config = dict(
    hidden_size=128,
    rope_theta=500000.0,
    extras=['capped logits'],
    optimizer='muon_variant',
    lr_head=0.01,
    batch_tokens=[8192, 16384],
)
Each number is 500 + 40 x the weight over its row's rms, rounded and kept within 0 to 999. Layers, rows and columns count from 0. Numbers have three digits each. The size before them is the row's rms in percent of the matrix's.

# down: layer 6 MLP down (transposed), 320x128, rms 0.111, rows 145-211, columns 64-127
# gate: layer 6 MLP gate, 320x128, rms 0.119, rows 146-212, columns 64-127
# up: layer 6 MLP up, 320x128, rms 0.121, rows 146-211, columns 64-127
down145 100:506540539625542427455451477481577498556543498519500483437473502494509528518395428485476528557463508532496552514575486538513471490489544549481519510514516497523534524552459516601441495470466536
gate146 105:468484510469529505552558419475530490454406433564452501508573552432436483492462594525474504535545480449490491539504525490473466496536454511529496512453497452551517451552483493522519468521451525
up146 105:493502497510520508575588448459544505535391404499447554459532500445473426542439550485440525499511447467461406534408467478457501501519433511517505506433535427554514503571492471561491514512508505
down146 106:476528507475462445427497507481472549539531502529480472534441605487419479550495474509496547431518484495532538479476452495485510518559548453464498401422464539516548458474470543475491546539485499
gate147 100:566523490504392492483548534468560523443540467500479497444539515459536497541522438511451565494506499467543497499538463512507584483539474471475456488493534546469508443514438501501542542544490521
up147 096:489506478582560471490350503475506453546493533514492563483494517474523507480478467487490498468435509470461510561453491448514553551407515495508495523502546520507464443555531542546544498506439503
down147 097:481542534480468550421602560550502547460520481483538474462456537486520439477537515462505474543561503479539496424566587549534526424583430499500492497487499515466486564467463394539435572533520493
gate148 084:485538586542445469545474376474488519460503455538532477498456457428558498495524514504507495504477494514522519514546426544531557489484471535525515497500502519478453509490505592571456521445540467
up148 101:463561516517457473507487460488521490440552474544455423563503455503472498472582547501468464486441462471496508547571563492523556525491482490484553548515428534472449507518436580523441556455577503
down148 092:501452483499564568478500565489470540558474514456531599450507572525526491509528454552536504520542516532499434431480519500503416481535468484519455476497554474553567483480558401463550425544438484
gate149 101:500543479471556502534523482542475569509444452415510471524570501602448456527575508399527556504410530552520530504499501548499450508425497469539527501553497522530532474422489490496472478535507583
up149 109:516510475526470522519492517498520523543563436482558577508495552420524537520531482462509505453530529518517487485485556483548471512539420541449532461531536558527555541550552592491512524519494421
down149 101:510480455470558500472501556503532480468435439568563476559480500545441497506594465460459496482464518455486519450506535548484494494510512514517544569516459489518445586491453497552468462492488563
gate150 096:398476483443502499545508524542473483516487504481523550446449454556460536534418538486550468503485544599557479457519516446429547577457546453508387478498539535534516492478484473453424443501551465
up150 094:480455530507528472539403471568455536459518511440483460516497507474454498568454496507545507516489518452493530487480481511524426465526561508535445498459525420505529480554479477509499463451541500
down150 099:518483507546460512504618483517518551460532493478561550503470505471506500525574534491518506490497504541552512529507399550528520484484505508473556497476435498495495506489554491447591463477461481
gate151 106:413495591471439529514498426601524452466491472461497565537469437488431491428548502440540437500402524550513484468506462473499466421484528583453541507533524474514508459494493500538492523499463480
up151 106:525499432560463461438567516448509475525483548493495466552496522535476499489456453550452461522444442518470504535473469529500499547582434432559489527482503509499476524517483499498497498512569558
down151 101:430464521457528508519506474569515535485474450496539512478514441508525475470564530443503494522499524466448488466487471478523439426494548569491506521528528481500530488515497478508545571529518504
gate152 098:472523565507506542506552410578544466469551540478400528471454566456475371493460473498481508565476488502425538485522471545466583528496441535452535489560483558449477514483476524497531517489481521
up152 091:493494514523478469514535447533528406452579464481429500504441505490529475500484524456533464548434474490505520539460454531518537491512466541458533556528515519511466520550506537506447574376476504
down152 091:567463454474532454454457557463498552525437541494511539536569516534593590517542562510502497388533560484523470488564537474467487468525533467537474506478506473547550439467434476532524491551478513
gate153 100:487481548501471475594491554549520529501576472555540447470542560475418537456475538508535505477578503477527499464501496561463498456520487503525461512441529474498510469496497517573501559507469487
up153 094:432533538460453566447447534456546491484475493493512534525531477452413453490545526528465496477426510509609468471604503472518451502526492477540449541562497429536442495583476467505412472508549586
down153 096:545512477480493485520507468513472555514505533567499465450471504502463562506508458482508482475506491466392506517426508535434496437504516545423488437368490544531559520480591570577525522573514451
gate154 106:503458501474473516509505448432506500474474543504501578497577541465517493455486495476465563527509474541551518570524411500547455492519535464510448507538463621442461513522460524567529475427492469
up154 101:503515559469583491526452517472477520441530494558504557527486527515482550568456518515486458507531479528559448452522538509497530474430457455430535432449464460480550521453524585514494526522473545
down154 109:573471544455476569531524453508506423591510449509568518467536492513501478466514474538486467469476509544519484525575461522466554476475527549436570516511510539496589513589536482496516518466437475
gate155 101:465519516567437459541495458503529492480476455498476509490474482439528534487495481537479479545576520464493579525490515465526530453513440454580573527520535529494433500416514497494506481443534523
up155 099:579444513480509479490421481572506471485532519457463514495506498543492495481520466494540547475575406568536537467443484458488504522529486526528493516523482561547477476442513537505487466438442461
down155 096:499539467551498462522516562531480605549500514519581488534520528499483486514511542478507528493408518498488443549485498479462557489523501495437480460447525469533560472558546445424486576501527475
gate156 102:527520538529445478522409495506456454404504505488525515548537493472437423563480509466383567464461536536528508599506511572533462457561495476531473439437523493469456526515454524567526471508567511
up156 099:581478544527497507533451519438507499472473500513542467534509553435475525555445438490472525472477550613520474517500577529504538470548508470541503502459497499523468460481499603609499535436604476
down156 103:520507469411551485512512553493490471547485521499466500491510551545509489491529563490550472535451453466428518475436530522479555530425496471459498549521468514469525612573526460403510508465513500
gate157 098:501459484471570503495481557463463481492507408503508520536505519505585548559450454508513457511555579478566532587430447479487494439551522525577534469475487517481511529542408526523499512442525494
up157 100:476545501489457495501547481476465519455463542512509477541513544515535501492517488531470525414481535556456472570443532417510487545505548499535524467432456464513480433536479451538532510514419474
down157 096:604488438448498555507424464433501431545452470469509506453489519528518512515536498487481511536546429454537470503602416462467486461466504540435457468414525507506511500480482432465512562546498406
gate158 101:553489511492537519510489484478500474503471524504480427468475499478450555504500467524476476522450439501495496456481547466484571456422565509486491522487487467472521507440528558570439519429572515
up158 105:486482591549480471524445532393583534493527484506521467413449482491592492481485492421497481534538560561473493486477535495518483444514483440546508453509529443499468505492524456491545468526559557
down158 106:508506484458499527502473565495461460513522496440451535498458537517494485592503500556476544486478500481503504492464471520448430518493497538468457485571476487533580509537594597510505479460427471
gate159 094:559473505535472499484452448476509534505506464475500497442440498476420500533439436483509450454494515560552511431506550527492469530452509525503549513476493508539535503455600517499536549388500442
up159 105:515554563500527467490476450487493490585497531478496480488470498440437426437512466474509482529498489509521420536488573530426462556570468502435498570511545550524471519459521512526476452469552500
down159 099:471451439495483522563504537524485480365486451539490475489537476554569615556492472540507491498444533496471562486566448491531499475460484468608496463485489473515467504539486513507549533454483456
gate160 097:485473490540556587504464460463513536555537505598484434470522492450548537515449517528551535480514486496492472507460537572524453539520471517491470460542553538481467479564530583431431531481511501
up160 099:529467549481451494511506529568532548544487549511502490525538599518500504471454528579565589507558469501511495566464484545456468513524554508511370537510493553480437474521490492554449547570523465
down160 093:463464501494488521464467475476510525488561494520528523503496449443493478505511482426439412471412542536523460421507524455582530487506487451483613534476529515487525572483474530451594485491476531
gate161 101:510546515455507472555539491488525513514515447528524464485531468496541452495473542446385473466540496464473501536485587448521468442535509474544526437509549467504496512505506508523457443484525518
up161 099:590500533499506559525451531496534503510463503498541543532432525491454486491516507509488439465516594506513478511436469425400528466544497543510580476524480529477517501445477512514491479502561435
down161 097:462516517543518439543520416526436535515496538509486455515456489438539527546448452527493557535478442478513528534508422516501403462462456491479480497491449464561531517538540466537554549420512518
gate162 099:527458492546538491530494464476491487564580473488541478462548500498486532484528435435517505473417499499569457468460473495570461472498450480532484478517519509489464534537544546452537594451475516
up162 091:525518476581555515475524458469545511508483471492583532481517445511473528520545474466454524544483516471515475428422480521538503453487469482543474456496517565490457480522470494480570571446507518
down162 098:511515487514432484494480493500543484461451554507450499566443483506516471505451548551501487548507545553480574507507535507486508543555519468463554485488509487557454532455478473509512427496494477
gate163 098:556468451525512502567480522527522481462512462429534472551542549512508535433479562497531604529522461454473492496445548509503487508544471520530554554555508455473464467461501554499575586563462494
up163 094:529526559544508474525470435562482489476507519493441514488528510471487476474539521583519496494503444487498499492470482553500477507469468441493481472589480536555477544443531457415519499549478429
down163 093:512474458504520504495425580523505467570508431492482441541483584538469511537525466495476467513598503488462476458538530548502524492538507491528567544416540479465456484508475568559488440536508529
gate164 096:569529504485468516427567457539559437449488534504472533489571538473456451467573520526454520514515496462496519445508491482546511569494492450513525457536451462513463396463522479513496573455495471
up164 100:552543529542477514500558551503480516503492537607552515574531435527481537473524550575467504510507483475527518533585534569429418528525503518470478539514516497488451521498470525528471521478510509
down164 099:517457539483488491484471485485564508490500502464427514451530548419540464481450495474560480462480513527457523562434498440586506443500508446527507442549473489507455467491475530482455474532547499
gate165 102:525460476490557519479480460549482456568461507537465412484574473529425498504556456556566511518501476472518518494538506486488506414475428471499509511417533454448480470450518493519500525567486488
up165 114:533525514518558435501454427572525501482493506551500461574460495445503562475475526471527526464584542475484518491512545550454488548553474477517545495535445492571433549456508457470492476472577433
down165 110:514490478498492450534457413518554494457550493521386432499486463513551496523487495498526465546612441444412472538555493484423473439466462533480495506491458407479477566463572536479483465508475559
gate166 102:496508458510481529575550561510501533538472459555525505475491419450511509532428555463458499525473511577549474492492542543429490542533469510527483544526506522486543449533474518507513605407470502
up166 099:446484529517425518530460474496449494409512496497545438534521485512539533510542567454414492510496512483541441453453496454504453524541460489578417543503499523474460564476501417474502524482488566
down166 100:525465501533507490502504517515542477481501478527467488434479574517493451462448437517546531526581494532499539544473505500477557463469497529408546436458546438497563522518473496541545401536450427
gate167 103:434507431517432457494538540406552446533408571551530499492526485512490536561541581408534582515513524495478478534475493542465547555497424510502506525525540521542486498513464482476476462455426548
up167 096:585539562452620503553438447497547555492532502458525532513485420505409471560475520503429423516488517520537478520501484563520485496475521572451500445498533440499469533461472478477528522487465467
down167 101:505481454529389491478555495474527410478448443553504515465573533574535500541568464463500540520523538504467466510463415555464499522521461539532480566609501512500519513468506522470454479498545554
gate168 101:505409554516499512463462505451528523438489504431571526497520503452505543496409433485536512473387572466470502578463490444440479481601461492517491509459407562445498488531465480489530520507540522
up168 102:508401478528500513537509522519498549512459508488526551501530490445523539516454511543502512487499520437570455524523545465440386503541550455495497546501516539458405549544529516497515648440537497
down168 095:470573426498534550464487485531494552542473524478479492536442472506542484527522513488490537527519520581545470438531476512524548473449501534399617504589431445507542462455495488523497454532515483
gate169 094:499512486530429511464452435492446514494497532511539462497474493582460471482498481505537465534538596524464442500517532528546447510479535599523483516445493502503556522535465490467498454540501490
up169 096:507515513558444500530470460494429531492497516468525446525549495475489590499526482492552458481486578507514494495495415482492505439468477515503505465508458471430524514508522526552486537488466518
down169 094:472467436463590508513525513556505434513479467503485479502504509512600479525528519543505472495493430552454543489470480469524474555539481477505456451572481515539450457454532468538440592473547463
gate170 084:537505571473453484510432569466484518463505460476544473502550498487534443483408506540500437563489491534523482441516578573549525564456474564546474483500482555466465520525544518506492523471515512
up170 102:519533510542517516487512547407472434504447505561538498471536499505543473571489515479495568536513454428496483521478457463497464474528466494463555433491515469529432415450443480412415487514549573
down170 096:472431521395442524560537509543574533488569497422481508508432537513443478448538498478522492529504515567516476535530497518436516482479524489515467565564507488497530519538520536575564561545474506
gate171 102:489478460500575565512557495500562441461478530475458523468503481556518499508483487497508435526528430516490552506405509534525516520487492465531496505625467530482540547502469483494506519543506472
up171 104:405560541459531503571476468454478533421526431537518489531548445433519480481543542525573514503494453521446512481505420458546514443472473483471585503481463465453513449464560481488483497564511485
down171 102:544500513489462532469522501493497571531497497481472454509506546523581492497525550542524553534528536537508465532463501438513521478509527489460452531368469441515465498530506458482491496572505521
gate172 102:452492562472469493498529563479580343459520463513461593510528553456465526523508478509496521511523504494528567464483492520524408513463524516465538506536472486558501476613447527496508488524539526
up172 101:485534460496533490481540449533529533461456510488464470448494519579506460524530427460490409477473532508509525540459591466479475508452470376455563547553534553485510459500459476513522456458497476
down172 099:489423505478518475497518565453566432523578501468584518512566508424460512454470520514455542525584455546548538426586429472562450513499468515531492487531479455479532537540488516514495545469485495
gate173 102:478477492574529479501526464560530464531554491502462426494568551406500504441503515488542527481481466534541550586468486515487494548529539511528528490496418467551515405463541494467447509483443593
up173 101:505501440522491496583451451548521566479578518482497455522570525496481514520478575484528488490544435507521551486437505502547459493566489498478496471488483553570493472456450509474501524512515557
down173 102:468463509482499529437532516491464490489507512538556520440463459514505489517494472468484521420448566500467473466518484498454527477438466517526501491477505531436565452579493469542563502495518448
gate174 102:482526543422507503556545562552489493544548464482497508491443481472478529500485510484511481442479472593469496509496475440526446615495550481448484536479499576458512527496473592521538550552456511
up174 098:482533525483540504450488589544460553529470477460504547408535519501448526494524553450468501472470440566514563519486526460574465573476530498438492504530441578502487515458537525515584532529424490
down174 104:499515549546474562465468414456569459540467546494478505517518471454496466544427531505568528534535551436530477467585551524487467426505495524561476448457476463549536572565574413533529451440497485
gate175 106:498484559547565528467483518512428497528514554541533553468500515485464500522472554522525547516506452520543525546510480534472465605489421507518511448568464531575511418563542515514517520503500543
up175 107:469598536485483495468515529467484505520545572495509483521513468421477468500564490519552509505508563534469551509535568502488462529483486528480483469546473540576559453538567490484552581451534514
down175 100:507438450513487583508410522467487483468492504418521486513483533564508500515490491456477516458558454443531473508511514460569541500505521538478520504530554492449488541489433530533484434434471426
gate176 106:518519482459501522461476496499461452469514516496510622495510548462458495548504529486514473512493499514481516543486433544534530503473498437490511549540532560542514568468586472513526497504481537
up176 101:486512549467489472427483445543445539491486560473494583474492563485500422544452491453474539505496475533543495489540432555555496467472464452540492534512502456541452556572537458552512472455488526
down176 102:505504482492490498545570481540515530498559442472495437557469517475513484453481479433452481572481428455492480482516465486508492531525544551570483509505409472460506446572418514467456520576497525
gate177 092:426509499442485449487626496514487555509538494552483495488463512450496552439477612519586497516504559459526537467517558528485490557464550427427539508503428494531473542516555461510499461501510447
up177 091:439529554452502553479417510533572468515503536456517502524494458575537589480485477566486496513546443494469444619466543540582488529481472521480484517552503503530473496474512532477554525493471445
down177 093:522505466536560473527586471494495555466426473504492527463489540440528427479459559482497494472489585522540529466575466463462539573466536513491531502510462490496473492555549449523525465528476516
gate178 093:471526490575548494554491460550442510525495473451474554578494484484459557479426489482518467522565516458526488509567521453558518530472491509471452538528518547560518473537463537537501478469519536
up178 097:471499552557423513538464497504441509607473513528449608502539488496475500552429477498518483521476560453509479534509554459476501540512520556540481585498436487538540492508536532550475512527532452
down178 098:519501460450496442524537460471521509487509492528575447453464481498519523490524501593511477481475453482482484454515479510506511431498511466490517448461528558479471545524495497470524509489497463
gate179 101:474489474532452485574505538520457486531570530508501512533429458490595524555487435508585489486526444576471490548419491477497582474470468403537465501456485519509536491512526459493476522578466487
up179 098:478493436511467439562483497450495428427525512541536526500497484448556492462475537522485498468519503499482497517499531454465580472460586425548467492488510472569464602544496563525540584522506576
down179 097:620496543574472491460477441497437518510463469495494457486549546499406534530464465444481453540477519452544505488511507518567491522467513568445545491540508516455460447485481465521521498478504522
gate180 093:495485500549538521424415439526487514459499531467472510476520424613497472450452488459525474539471499481418470458509526565557497520478517525540538499519547530466498475528488487546504494475558479
up180 103:479524446417476486489527564442482520483482552513500479550487540491510458572468447499509504518530477512484461430517513488482518528574522504518499642438492510465490559500502502461481501485475543
down180 094:504458536596496483526500493506500490515496484493517558446499478455483570430499556510474480466488510542540580503484481469557549506375537503473512417593506495533513445486531499535520497490512457
gate181 096:466500472499411472470487489471499528436521533416507484440465470498421515493511498499568509519539513530450620466435520510519504568489489517464462473586545451538542513423461541553476471557540448
up181 096:542488528467397508506492442471509545497555473452496422585476512482472544558452459516472484519504474524556449549464556514526477511518502566433474538548480474486484516427520540532549482555446407
down181 104:508540498556543546489512513492542463563439537554527512410504550466526473505489479460545497485474524482527463486548452477488574472483494494551494537443532496521505601574584431505504474506486605
gate182 102:501425506497507483551436471537543535459496505519467434495509536452480452416548463451465477512530505458541460522528451536511481453525505480484525488451457534434539490515472435530491535454449442
up182 101:463517471530449527423526525479548518475545504462426537454518482520488473562507491505481499577527515467511522474481541516480518518508537534504484426554421459476444507531515467529528463552519470
down182 097:525493509450557521587486466494495493523511545564510486501504538471471544427480499455521512472429495450501510514529503531515495500448544551519510556479523533514547473440490493475516533492445471
gate183 093:482508518495410512430492539566537531539512499580541470404489423526435509518496408513450492472540490492476516458581544500492488526419479577537524576472543460484519516522489499465435518485502518
up183 096:489492505480519510506476508489491537458466510497460554471376433519547533485533475546487435480436498571535453520496463590505516462516530535460535506511526530466433531432571444452550513442456494
down183 100:470496546517494508529555504522485496490549502488597458531532490507509495533514589497562577502496532489481538514487484431423433517539501452575473477459533462489509513524481508538447491530517411
gate184 100:465506459522448525487531461484535459497466463553526580566529511541540562492428432465546530471443523497483468497475479534437537487471523482484507470573453453488480458583534557511571518506544503
up184 100:491546559540460513474553507516464510539548495484496549458434476531501504490533520408409509505537459504540523484531486541501511483461519449508578426547526475520543516504441580481454519483469484
down184 102:477488441545531498452540505448496488476488461462477483474518428421486486500496501560576481495498519476507510467498538518540487544511492500556476591439567532487456565495474480536493565489514538
gate185 112:495451496517462488489480497506538474513506518613517563579582548551499534502530491511567465461480546525482459520520459516479467419486574541453452539470509469489502496559498521553536506522489543
up185 100:514489461495481484473437508497442474490473549455575445539419445396516553524491454408520457524500513489472549554433562497476550558436434475532499477553546517511420533508493515461459521426442515
down185 103:469503605463484525515507533527521491446552525479493577551549499561467543472525513534514545531473523463507479486508429478412398443428564499463482538492542489517499503513446614558532490510544497
gate186 104:591553484566520532528450546491418484531524481546525489568552511519451459547461472549515506548514465592486521485531516495482538565535493476520458518484540547521515491458552497500477504585469526
up186 100:452560519425446503506475515457498506447557450474461456591478447564522496487508550434479511458521537492528476540475494518512519493504510501453532452517446490420512536589451527516432470548550451
down186 111:526580466494558525515477539533586507514445543507480481554484518442481481530510441475472482512511522520460541478459454483532522560465549526557511547567487501514581426491554524463490426493430514
gate187 100:469484499492451462477478512442456488513487526558486480482516473497552491571409480527517489513530475480522526499475543563509503552494478502505578553486517443520508474461528421494496435488463398
up187 102:560528444507476501535490443470455510504515531535514458535498494499450532519435508532527498481444511531486506540536497548505480497454514518477522540472556489434536570510471630582471503520522500
down187 099:505522483486474495382439540517505518520473463496496515505532519491579489496493488517486501493559540489523477439452532447462514603493466536507577504559469494534429448492523420449476470510489521
gate188 097:478497560499523495473524517569483529572558464532581520464537521505525509529533497449487480475549449469445521479415529473509455494568447521465471517472546477544433398496464511494458540535490521
up188 100:469422496447519585525580450449506479531509569504539509523458464507449498468390477583512445431405478535435468477512522505471544511477479472526493461452503492460503561477466499530478446504491553
down188 094:577553535513534453486497513482515516480526470439543465530543504453462515578580527414463583522560455519520539462498519554555509514520576575479461490506531503470542495460493511528516518538473475
gate189 098:490515542530535516549529454488398537510533532499575552527553477500446485469495530513542475524469470529517443498564387457496486494532476559444484498472505551489506456517495512539477549498463579
up189 100:500420493524598469504458516503553537518584530546543566563530451526481523543499497530578496500510448506474504494468438566588464529512555556428568493512502497494484535426527504582474517529476524
down189 098:468579496491513502515573457500502452513459503461487466457425611492467478450508564447396540530471570573494518494515529438458487513522480525515493499430469505544424494531424456499489500532484472
gate190 096:569546538480521433464494534481513475590490508486501497451526497470432477504502426438487479504453491516448479504565536528520549559479460536519446552448565537572526468476572453541481508469519513
up190 103:517577452570488523494552503590528435528596482437486526524464555537515476522520526458432529494564481488573542570529534461464489573497514464509447427528570494522479457512487530476555481495469595
down190 098:541474514460482530494473447445513478484419497530478447473479500439483435419455486489538529504457500529500430499508519581493432492432472559511507484460496571506454470522520494478497519516565432
gate191 110:490497546487441446461524501466477499533485496449485444491522460417415479471486479471506482528537550567455439597484420518535561566462585534485515511523453453494526449503562499481541501410502499
up191 111:440500536509426466512451487480481465561504469491537534509538449444477515488430471446551428501473540540483468562497406522508523503497540482497502490555401476523440443545568506520526462414567471
down191 103:505451448475580586510477495538540529437519502518525547491436551571575532573508522545484565481449485453582551426501555447531490500500500496484528498472528520451496511506478506548507492552484499
gate192 101:529543488525515461446486545483444490516540429563442501512499492503506480460502550505542527509573526478484523542482486468508464465456527496503521519489508416539517474524563541518463561518481506
up192 101:509496571490494585606469457498497505521480494530481461525518497489523556464447466577570557471434549492551516555435495539528574450549499493541506443518512508519471555499521490558463473486460487
down192 099:492506545486512478521522544478484426520466490520511544545508479517499439475525488507491455564528528554550527449501448477513513513460487523424441543574589441493445486519492545487557472467528441
gate193 102:443498424440459470537418535491414553511501496556507558480550464494525530482491513469465498523502459548501458514496561441556436504485469522513506476502519608533583460506565489488513450476487551
up193 095:471516441512463499514483476502491530521418538493530455481486510509470536431515559444524466542502535488515508558517437437543471460548516476471579483468558415505554479580500518411513512508455490
down193 097:520487500429502499478461516555476471461526425469530553544502456486567486492476478541549503483530507465530492412546612512563517450547530466477465542510468541524489520533505486533470446529473493
gate194 100:531569525507381537516512488484482486497489529492494519541545556506487472485497493519457536440479426514514591602496517486578497581507563518495476515481467486436529493505572548513565492485512543
up194 094:474462480437555516454434470497529507465469484507507476491533465512418532545477504493544472553438578529563441422495496524497466492506506495516466507552510413512448513531483472495525507559517534
down194 100:472499488473430546481578459466455530475528484513529574519536560499475481515520463565444533450475470449462578546489497411566512524498518542458436462450492513515531483528521543570521432498529500
gate195 093:551525498566418508586515585470514543527440436515423511457498574481595467499495530492521492558523488535523464503436483484501494583533503486509513487476490525538497497566479496519541498493486548
up195 092:489547503518498516537502512514526542479466513512503467473500460456471503469538502489485444499470529418478503534513541427537460485496570529488536452512546405447604496522501550460448467416457537
down195 096:490429555490519498416543478584494468502579484483474540517456499520501457494464493515486561474439477547538468459541524570497491468460491483515491502479455555517456459430545432496549548481479448
gate196 096:451536506530548449508446495547422485432449530558531499475505572527453518512486536489537499529493496545488534454577449508479519541454519449507514419475561420489452490513441480507521472530450526
up196 091:523441489502474586499503564496548450592541442415462511490573536565518416476553530495521496479424512503492502525467461475484492473510475487450448574529479495490452544545571467482459501450496517
down196 099:489519521503541462539466523568480484494480503464484532511472511507510543459475510466468492531598530545481555504522467462537484507413521497519489436494522452463436534499524488483507459557436535
gate197 106:448564536554509470497522459517535538501503455526485563546502514558496530488482606574503455538536513513500489579553519450448412551512494604504561509493572478564573499463535538515524459481514458
up197 098:495532519502520395505482533518529462468434436492493534515514533506456578516529523551489427536424484505530557577533465499501532575535496547508562520505503517497537475500518518505588474440472497
down197 111:491472390535458506536535494476444520468489569456461492512465514495484499540515513519502483542539454570535487483453458524518586569465532512543510537517457580516445435557472477511496521557508479
gate198 111:539519468474532526527569490475484543495479549575585577514572492530587470500547477455497521536475526477520490501482536443543528490520461533438441434548501530492499489472554501461547492511565448
up198 112:450486519484484511566444556526536569501473474505485458510497470541525587505496523490502467524484548510456505526479542457546562503510429543475638524488486512481541529516473498492580524494598472
down198 110:499452440450518517468508491562526491478420558459555527513497561565438546544515516506461507523524482435576439532563469555487515485487481509448485484450417468540413527522483427500402484496450539
gate199 102:536511443538520457511472525445518497493472507534485539544490508466469491396511541476524467575524561465472553467571489561503519497470473497591512572498517495512493540511505550509541481556498567
up199 101:491549523461427520478510476511489492466477565448476484504435490542522502540581467464505467454488507486541519512560522466456476462476544493513539528445500495436520476464606473433491428560497424
down199 102:517468498589601478436489507431544511479508461564489520487517499431478491409451570534494514571511527555483504505465427537497522463489505558494469527522460479501532519526425539571515557574542452
gate200 100:482430501441482427532541471501473576491519441455458546482433432566540475512528454452453498492547529437462455434509567457501504514425486460514509577513488455487509551434500502545495461454499527
up200 105:548499466471440417543537535475464561453512565490478505522504515507499452545496549509491504463592527497505523549534511461504548501513453434483554505556509500459535514506499485537565466506519513
down200 104:441443521436505522489593538530447487539482502455507506473498484504492520484468492502531507482549514496465471422570509456513461505480495515445513494494546505438509540479505427476512512420508522
gate201 091:409501506575528564489508452462535533453488487471522540472570501491519430524410535476461522464533407546487557564597452518479465495505486444523525535489526473455508523486511498454431479509519473
up201 099:454511464567458567482461479514595500499469506435584467555540497537444559476530477495537480474405501450514592465469423493462461493509424530514423470509450557512494449489493504530454468461580463
down201 094:516493526471526504494455557415457496429561453514530567486512520469559406523433553508449509531593457475498479509611525508463509438518498447458531561504467453498495476474565493504494450551487529
gate202 099:421508483481509537478522509518413492528509480479517475532372429466505541437457469564463544470491431472454507524479484532497481507469539421522434420522513483494527532461518515395540488471517510
up202 104:529461492475526478540475516505487508511464456501541565475552527485553515609518532472501472521475475496518505490513453483562486490514499555508470519498549524521400546503516564534540494577472511
down202 094:537509495521511538451516503516504545489546552514418461475488525439496491392495444485481500513537588557449517519514546476418468496505442502503538519516515493438541462530520508517471509483454486
gate203 101:497545527511440452478499551446507487518477509479487452474551459572579512448435468484503497550530518505513516560525544495467470460528480513525490436508494472501621521491438432435438484500464506
up203 099:539495527501462489453440476464497475513532527459441556582514487504481476473410519485543463550523588543532491553571467527414464446491504499544498455482530490509549517500471473457479519470510482
down203 102:455406498512519531499554587507511512467531495514527473489521470460565561544500504490505581465520469457510464445437451480582492516575534500524480558492509479469478444498570570511534491489576501
gate204 105:498476536459409521457496466501502461478529497483488502532520497544510485463492447455547502479504489489421545478530463546503471484498467519415509522509586506484481448585529458521502521499523559
up204 102:483491509505502452589447546534534580500460514487511520514468488469493505594580475517529536494494507500564482491503573477472566494482490504520549427509364516481507493428537498484457453523524417
down204 099:520441463454518592426513449489534407495523500494480498533504499521492531472454460431521430565509456481439529539517462493517474502563519558427533489502575516536452511575526494524515535549523561
gate205 092:498465460500464440486491524532530484477654474487559481477499503484486510543512426509472466416474501412443547451476562513502458493533476504433583552495491493577470491567515561538552479443446523
up205 095:555485461504472423507459508539541488466514451539541430485436508451528461576506481508454406492477480489453545549546514457450471515548503580518492433527507506501459493485482402455504537429430444
down205 092:470533518516541528546549498518457533531396559480436539499536444568507535449537571475610611551579535531566455518448442492561503494455536499494469511550517494498504524530514543518500519539513492
gate206 103:505551519549425459562461470561498540470574489479469493534497527577469486508513515537521463488488487530505540508536544457434472574466500466500500526601504412529536601477522449537554502514529496
up206 100:435451462478577517525505491455509453530504478493421458474532491439489493545488494465473488444425473477477511503522521486449498495501463529437502461532539458478533403496453535522454510593505484
down206 104:524523473553475496569461479513391542470586498483509505558435537567512475593404439566522491497447486478518497481513509464488466474548547455465474476576487442535520506529494426517541523462493473
gate207 100:536414466562474446482488528491574487457469514521473464462396540474535564501443448521467541495519521446442522488531532416507526550444488492522500502465446457508526536501509535473487469520491562
up207 103:508491435526505422480495447552516513557598483472470517496528394503505526535472485483462553542541511470476491560475472607502552464442560570535492495521480552486560520514481478571500481563520446
down207 098:494463543564449554517520472482509537470405505516538483482461536477479483518514549523500438473466503464552465414557498395478455500477414467459540506483516501493490471477422585448492468421417473
gate208 096:524442453509508467498498504496551550497521415587462549454543570502495493486585518523471524491548517523473478573498448457519492511553499480464585496524542466457485453457514536506515532457456500
up208 098:550467481521479439522502495474530490537474497508476568490548523532487480485525552513434514539520519458482522570521390478473521525529462469535600500537530488498494447491499559475524531447529489
down208 102:444556459522429509516481518483434510532482497478545488520419511530512522541437522522567512509484504519469524501502489542491473552429542522507489556495454612549449485540499471497501453386532491
gate209 097:451509541490476493520458564574537488493558441530500516534444507469423525472485571576504550516533512478429473415438591531512457469462502554489509467521514482476521481458487578532499529490493470
up209 101:434431484458513457402519427526519510503523548437532531450493522593486539501489578551485570528570513534540502438438553480498517461475571461471492516534471493536500491492506459506451552465542376
down209 095:446556523504522497552458539470563455522496443581512499566556456430527557491509510422542453556480443482475466525539445483505475499514446491517541504443564560474475445511492580520529495579538547
gate210 088:512559598523406488514481505543476550498462507502527462552492474526514453522422576506523509483519490556524489490552512552584510464441484508530503506560501531541535503472515453465513554585520484
up210 098:488466488499536433474528507582434534490527496523521492455452424485419537539455497507579466511535517496518493529503535524579547516552514564503583532486545539510500460429563540575538568531542545
down210 092:510499451498522527482471492460613440484462484443502518507517567476486469483603503503436527507471489499489477472506472478426504519507455443506436464450484488477497590556414490478487456543478446
gate211 098:562469511581535478490485483485486548412479516521542411531523568483481499580419597467500504458495470515467506599485466542510455547516452446531548473473452574487455480484508497468515509486511493
up211 092:536496490496493561534525554390553483498525478533561446531546513503475461521530559514536498514461485568544468449436518539570504535473448494445491510505501502514476522546505518508496458434559494
down211 095:478502505549516414425487492464451487433462456447454516497479453456540458497481535457436473512542513468405532546515504490471494530541446490598526509508473533527473477437525489452530480539495537
gate212 095:523450468510455506455493514478469469530527467454511526480632457496434425509414485506462578563429517481538478523480470526478451529426481486490501490483514523471496502467477543526584448536449532